{"num_hidden_layers": 16, "hidden_size": 64, "num_attention_heads": 2, "num_key_value_heads": 2, "head_dim": 32, "intermediate_size": 384, "vocab_size": 796, "hidden_act": "tanh_gelu", "norm": "layernorm", "norm_place": "pre", "norm_eps": 1e-05, "positions": "learned", "qk_norm": false, "attn_scale": 0.177, "bias": "all", "tie_word_embeddings": false, "parallel_block": false, "init": "uniform", "init_std_qkv": 0.0663, "init_std_o": 0.0, "init_std_up": 0.0663, "init_std_down": 0.0, "optimizer": "soap_variant", "learning_rate": 0.00983, "beta1": 0.95, "beta2": 0.95, "weight_decay": 0.0095, "lr_head": 0.011, "max_grad_norm": 0.5, "warmup_steps": 200, "schedule": "wsd", "decay_fraction": 0.692, "decay_shape": "cos", "final_lr_fraction": 0.0, "batch_tokens": 16384, "max_seq_len": 256, "doc_mask": true, "train_tokens": 115700000, "max_steps": 7062, "dataset": "wikipedia_en"}
Each number is 500 + 40 x the weight over the matrix's rms, rounded and kept within 0 to 999. Layers, rows and columns count from 0. Numbers have three digits each.

# layer 5 MLP up, 384x64, rms 0.605, rows 98-147, columns 0-63
496503514522481437522483508477467455545470505518534494492473523523556558454532471505435520462385429509494468505514557492520460534479523515538501504545546454488507535468438422551514515528503550
372525532470570417483554481494515510471470497487519436472504463546603473543544498443517508495544510482476482477489507477496542485516504540520521551560554476389461456376536468469443503586458534
521524515557501483461449490544539508498480461498496532469482488518503490525520512461494537552453532535467527512497438491457466493509486465487421491501487464522521509506569496494519498474481470
468516577515473518455506489511540500499506464500475497454510532507468531495522517491490468479510524454514510470493525538493474530495475511466507527524490538474450521460541511484456522504490510
485475522527475501471572468496493551459503534496533503527536528536534487526520480483484523523487488464412525516539487517510462498519504523474458448523457511504516498446550521489553469534483520
482488499542444448456540520491491448451469536494515538516470472508540531408558523442525540459469512463485516526489450564492515575511508484394515470398478479474507489527486509548528533532552495
502534513445508552552499462429523416578477452484482529502510526431519553467474524469505481479531500476542477445479495533473567481529454403474437464477515507609489525528555535472542480522545572
475531523514479500492502544522501504526517574522529525517556455512514548462518542491461484507514494522448513489541505507468501493495503470459491506459515468575521515491480498497547540475472464
493553467459493499525503503443481514528494494536476501545506485500450480534515485513506500476529472517516512502474488493485496481496518516482523490504555499483491493533469495489489487502506494
508477522508517472460455458519494419551513453515447507465501503473478468465477529505476499473471442495550574459485512522494527495523546455473512464472415500571545515589507476531559430527525547
463519575507551507509507503470459473443442530517475468495538508510507475486508513481491507428506561517497475517554507386593523524557551461480527552535499481533515518443496521545493480521508463
538492550477490471536487516479434562480479454571480449435442562454382521447471481482533595498526501507453469448493530489523521466528457546474453495585450522465465499560531482533528539500522474
464466586463523531567559481474521491463435516569528478469511555476547465545527448596538422562512480495488465523649506464565513509428448522520540491376514392404547514481494468484511421569432525
473515502523559457485489512486474502556511442531523477517477541518527627467529541490413469488479501493482471420479535560512494482504489494515541541541467482468499509522480486462501464518503530
580459502482509531478522480456517542549519556514498469407462544495486539567516476478516545479479460564447447586465501410453520518511418504465466563501518471462399518561475538551536510487508553
616530558496468494492515444432447546475504535481524483495439484528481522562607476455607513446465536411506422524469506493544550458520467462423491501539479531433482531503495502508500487477509419
538472550423482469487541585507476407503517564468488466417503468499537518502505449455587460425429476494540481493442461510435557530490533447580431490463519515621447475498487578541520496449480532
490440608541489519493528514459395596584405540520543515508480518450511426522581478442489537406508527506540522516437490442533528514508440514529507538522532535450456474520436518424463480443546570
506509537553498543519464494490482489542541510522471523483515483463471493529543509513455553522481502479510480545529592463469542475483447520483517455482524500486495494475467516553473540479509525
583533526515506493534442519528496420481533542531563529512498455543493510444501489522475492441481503525509490441518521475423471457502511418538468462460540530476553538549510441482499506526523537
514465495526485511484480496477455529490529550509563490481481501523521550534507506487495475505439513498538484496510487463500516506509487513464478479527477456478530454498536486513524522475523523
477466526467482516563511505480471484491545501505505490482489508473512507513493529513453538488505473508487480483474466495536513491477495501503536527534515503489470465556476496491501476568505491
500568519508518552482482450516485492480492489556526458484533487527507596483472501546466499450505484437557456504538452497587476509493493448511513431522575533577603540417526516501464515520463502
525539446506470561493505518495476532502507429441588494456471451539510545536583433577487529520529534403459502556493540487498476560462483422576499475498582448503380470449542501548476407485533483
469638509454409508474459490417513484526440510481504517517513397510496466493478492497536526469547516522484516575450524545507491535456506509472590474496529502478513492619509497494492413440572542
554460489495452515563532532520474434475460487460426523477538522541447485468555494446494489528440527540539516505485518469493538538516459504494491515516517496454513485504569489536514476558504482
468475556487543535580562504544489567466451488468523582496505418465466469548550492497512472481484505508483382500472601505588504481522518430549610486467514484479484438511530569496478528452438524
513521530447535502538421487498450460532493501442501538505494506466521479511456512512495494514451519477496504458516455487444526508469486559513488487509488515471481541542542479530493506469539532
518447518531444544583536491484482486503494526578525451515458553429481466538494410518500549472427520520415495441479558557494434439508484517468474474590519499433506502468552484503508469496497492
535503560447586453500486503528514484512554515511475542453566430542486479498491554521538520412471511521526509518476603440511493448428540499484453562509445546608503426468530489535517513499471498
488549587525542469597450494509414510522520490610411507538504559504498452554449453571519482576499531442385430465590587509518476504482496496493527442465510464538480459436502494432512539463442503
460512512501447525479459485527416515511524501508473519460523483523464499510507514495482488472485538565528430491462489456468529515534491462464458493512565482538474498528467527549509515514522462
544539497539429514529469495476501441539541599565609437474542474531568515518421504552481437462477491510433424447473540538502559557523547362493539499514450426485480485533517468493418542489490391
484511497518497504494489567481477466548513490469494529463514476489497525467570478477496445497510526516487507521475392498449502484470516496528540505459527591518470547477490458538497486504480548
557530522488498507489525440562417528504518472519460524409468550556443548564462549513493470550484514552506444456529546478544594440506432444469473539479447579468563616518478540471507429529448545
513500544494537522493525527480466484526442470455500476485523482542475455488588494499555523571496522521465455500454463466505509486520515524559519504475541528521489506475465509527537515528489453
398508524478482500588491511527408551464514423512491460504580535493463475496501516477537552498581480549446431479461484460557584405538427482503514494587579577478530481478507483528510511586527524
443550586502465535483509451527530488482527482553401486547515527543496454546446513529490528507494437527478466507441498543541480483455447471422545460565541456518547522501453528493496485575453525
517580506511483485561447487537462498551439486558481448417445483549495446503549486515540531532477508519485502522485520554489492574442523483467438471484463542430452536591498513447492474410509499
548503552535488481511446549473522583441460429441524422511498491588573435450571568530581500441474475500401529465534514451446451574503498539534446553459464536448471497399553453527537444522560558
500524505486469438506494509526410522417527503520521479451532470487490463494499493462528558452472509467449458582519546522539530503528515566511518461554560480559447535509518455584470514481546530
491508488431523498481484458462482500504541543520497501437502487482501582511502549514459513530507508530503543559535505477500465494485493469452485480484528479491516395521522497507493487467523487
457460562516542524486516425484523533532482471488521442442497520557496483500480489538517522477503508491466449574494486488519422441489444439550543490547539488507509542480563583476505471504418516
514529481470437423527510474443569465475477438480467527552477563525496490474505488518534506556445423502501432536521510472531450499564488483512539447495577515584514481580531503545567436436428466
491517493456520503464439489564456478486439457461529550441530492554473489466499479494451458547495473495550524542538481527458537462456476481538533497512469437568543553545497515531588441497360421
492536491462534453528454467437471481535525511544500487565526489404503472551590462495423503453490510497412478440500500542469621467517533448512544498531533472509457467537508404495493427446487508
484524536442507506538521403475420457481572509559387486427471517498470495541542599448495592516432471486441453464435507566509525469543478513484492495575453523520531493578486552466393556517528477
523508545484570438471572525508481488472558459581595482487562611463469521476576567531477423525453515467462485525492476490520507505479535434483533543454427520534503422513474458504505501576498497
442476535554543522482492462475487518547505536517483513443508454451409516558533529492503541517503606439496475537370528425501513542460517624481527514515545544504496454452506534528481448527493504
451520479487455474479539533538498474459489491561504546524417521505562414487541445513479486423499532524485448429531432534503468470532529477488523413476517445510526501471589480584527451512479530
# layer 5 MLP down (transposed), 384x64, rms 0.546, rows 98-147, columns 0-63
460501523402454561563518527498467496468509425512541546528543456486516547548505466518441451439514466512511485533521497485481391459551392556560542492544489488497457529491453507542561549626487521
464486533562502468547494514470472532471493484470499531542593452520512477504420444506476517508491470544471445542452463501545552517517438454526489526506495521489526539388568559549532492448441480
512545535487454484481456523529507460491500485503524505527507448524470505536479517501492494501429525549534519479546472524531486469449509571572466473498549541501454522522480499526521501511469520
488502555509517471453492552524529502525464525520530483434479511487499497467524502484473487550531544503504504524545470533545503495520501472473447524575510538527440425447473490509499515513464539
502506519492495497533535506568472449470489485485490490509504542523451531473506481533529560493502431466489522534545479499500527500489520491480525481467511498499540501485508551481542515544544478
555518441487519568479482493500459523457481459522499485531548456552479429558489554591510508556582469482501510487476525517429479442463489529517498580459462461505450560498478520496499473522494465
496443512551495489506491505503465546510529532556543470490469494509458493455465553516521479590447529524469495519484406438477385475518524550472477489536541581447490531509508494569485527500503523
517490556489503504488467498550474543485526569519497573458468498460516524496483480531518488505435442575497490480533567469525430475523477448520487438518593481488537473530551499540506450484521496
491500484508512470513450474477488494544492478553492533507490455449492488497529470500528529492452517502492455511502503518521433487542484508493537461527494537504492455483484437474487497471501501
442486497538443470483504498461471567527489433514521487458561489484450496493536487499528478546535533531498559469452480500538494440570479543451495544475542512506491554512508535441518501493547500
496467573486525481518583501492466500498457513472505497609463485453475526468455473493499533463529518542525500515497466509492456433489438494505572432487471501488524452418536527527518530552483472
528554527479517498546475469545480528545483531615400522534438547503479421412484507487453421507467450569496504446462482498351505499466464525459567513526452571508495568506489434514510501512467469
519468457444532429407503536492517567529461438437532558578518558517423483443427481474439498480517546520526596435448461478543505453536570480522475559545536561494459413525526385523440474504506528
452599543512476538507476541495546472553419495512452494488467481529481445510471535508572522457551431486460488504492501483527482555484546493416483532567526569508516435527528468556513551514506508
574450452464517576462515417541559478490492566478469504485482499538493542483494513516515465523543499469523556495513504437462553478459558467421479472484503456460525486537485539503519453515461536
524542478494482565472486459514581552552489492434481522443489533536490438512462466521490454482485509562539543454457494497497482465507555452525496457436492490540518534437523521556514580476463514
584491419468590456429526502548551464437611521526520501444510517537550526473473479516555482529448472475494542538471499529493508447463451504469515515398525513503598501455506427514494500397564506
574522500522582524464485469596505565504541430502526423547522508520508477460551520444484477454537465463552546538446430522581495446419471526495498502457530507473483513545506474445462528540608497
471468509478507527511522480523521517483489506520530487476488517458497461480488525526422548521508527525504516504480546473503507532483513562488442563444510510541516505550511519512505548546448475
560479558513499509449521550570511475451460516509492456548454460461390467507490483471469508479450497513538500514478524546516516533413429484497505491526544469439562427463525567440560518444445462
534473503491490502485461486485529498500512531446499491472486501500503490469490455497529520530528540549517481472515512530518492544541501470503527503532496475500493479483490508549456502459505577
513442524459475516502429498519496523481526536456513513463495512483522456478503455507528509498492527506537453508546486567545504511471539533492494542529521510487492483495488505487500480482451513
494482489433542471475529553543503471528475536476468552558470577500519482582464551475476529464476574534497510493449503497458529521520427498443455519545436468539548473468467561508460548499558485
556458540622507492500511463449476519527486491449469478461461555478534508491537489454540512462474498623613477552503463435485534530552509462510458469585488510561523492477513526527587526496459559
479608558460576513493527537462438516461441443485597478519478518470441486482502529460533502497511467531525485496550467505541514460481431508505546507560502428484529499548517524489483490577472569
481579517490516560496526455507444529532496561501476565542500511457495568517529481498515478471503419569514453467458542519432444576519498534535502504497475450490439489527491518422465505467487522
530567476533483492463497497480598477534531521555484474558454513574533560455501501436483486553456540580491576518496507497419431534509462538482487495508541522497516526499513440528439477549509452
481523571417552483508510488467502540455532411558550540538465503573567500549461464437493448500470561528510510501449448547453395499442496539522505497530482531460541494508588481534488442571492472
475491475517517516540441499470507496492516525466402479504510573484537495488506543527501507447458413563551593513467414487476463489514521512484488458564531494497502561503474570494460505476520515
437433513496553509442470550468527477452490464464549520497422553462526510524458482514556444450544491491548541542522464480454522521547539470568466534482475458475434417538547541565467549424468571
530473449475507463469506518468540496457445592445539458442537549571547573469479467406467472501494530556455517476556649467486527472511476485467526591436524508533441528436435503534499532450519451
462537463489469522506522438493488501519401488493533487487540496503538476494513529544492489486492412492481432512496513503487438492528527520539496450523553463569472454533490481459495484468556477
475408490461556489461541464443469472445434515608484454483426452496518578555509546489518457504498522564518484510486470536502527475551542599533473431547524563509556474546550506507454482465467472
513467433600524498512514489535519538471531502552525540481503509476561519532473553471502526527485494537446498477551512495565491512471461489505546545601493532486542420433511504484490502492515481
435442520559530489499462534429620480509480559500539493592530462427523468457495502467450508537532442497499599521481454494414457589510566408501501564522510543515480448516568436583463513477504470
458516505452525541520497514507454549500461459514475482511516522505508553476523550502521547574485572502542471511485528496535544496473520502583490483508482525481472545469499478516557471487479454
519559423496578488472436477605439554407551425533440505567481511484506476456464466502568494461501486550501539505496482484516507448461556548526534433473498527548459520519483534479503508473513505
469518487510564443518407504459498526478462477498588500515531557488546462409466443465588466527478477480539575529510532470457460568537478556470485513449504504503475534442604459493533493504509495
512429451471532488439550448508498500458504455456425427499504485512490495499497470472458471487483453458524480484449430443457533399512482480520528496486481436515491484468461504516509451527473498
482515498495448479506535475451484541555536470446457498546518439516534456404485451558483532517493513484444470532603440392398557469476408451553470528489509475492501469475418515509519466549621418
463466506527463422546469495480549505471575512463461513478465511518520510506432535540461475537529505534493507505549525485535570494455461499425456530453448514481537576476465480448531567474518535
504500555491500508542486508564512529485462528475512494498557472528498574515530437486474482458558493514537480539480527518497479525527476447449504503521452499443488502534557532461509453567516460
484513509452450507550552519452482544501524440435537552531468461488504442446465483488551446528513507473504470441512451555453522429478534483485462506470506544623455472575472500535459478536482465
504461545537487497518475531508498424537498477491417458377461444487532541559509533558510519441421499502410510513502454522546545511443501503511478509536508611563517543504450489571398501473500514
485507474506562534505513574433493518495492505529507546481447426577483485519482490478533506495535599498475447491506423519544553497571506515463436476504556496448482478504552456515409502511484517
632475479513511493529495566514475458473451517497491465508497536472493504582424506606453552550449468482435509475468445517464532544520493457471526474576522565481541573445538447513525456572508454
483557560457516494484544500476547510583497467567549545405478446420535411439491496518482501548439488514558449490470437466509442506464482499483494423567616414482461581490549535500518395507438536
445453503555513514539463440496490543508541523587455479509492518473567536525554546418505498564516457490456529531497517476496434541528483574494537503472491530422530553509560451528439510513540479
409517533488488521497558462443520548507507532608468450529486489467447505507517468466483515536473572428398503487485450494529537545520495567565538463464526558579480560505481431519526456512564479
453500405486546571456523509441455508488551544457556473510464540482483536478489585442486477552543510493503489502463551509432544462521531565536478538539474464540494443496423531526542517432531492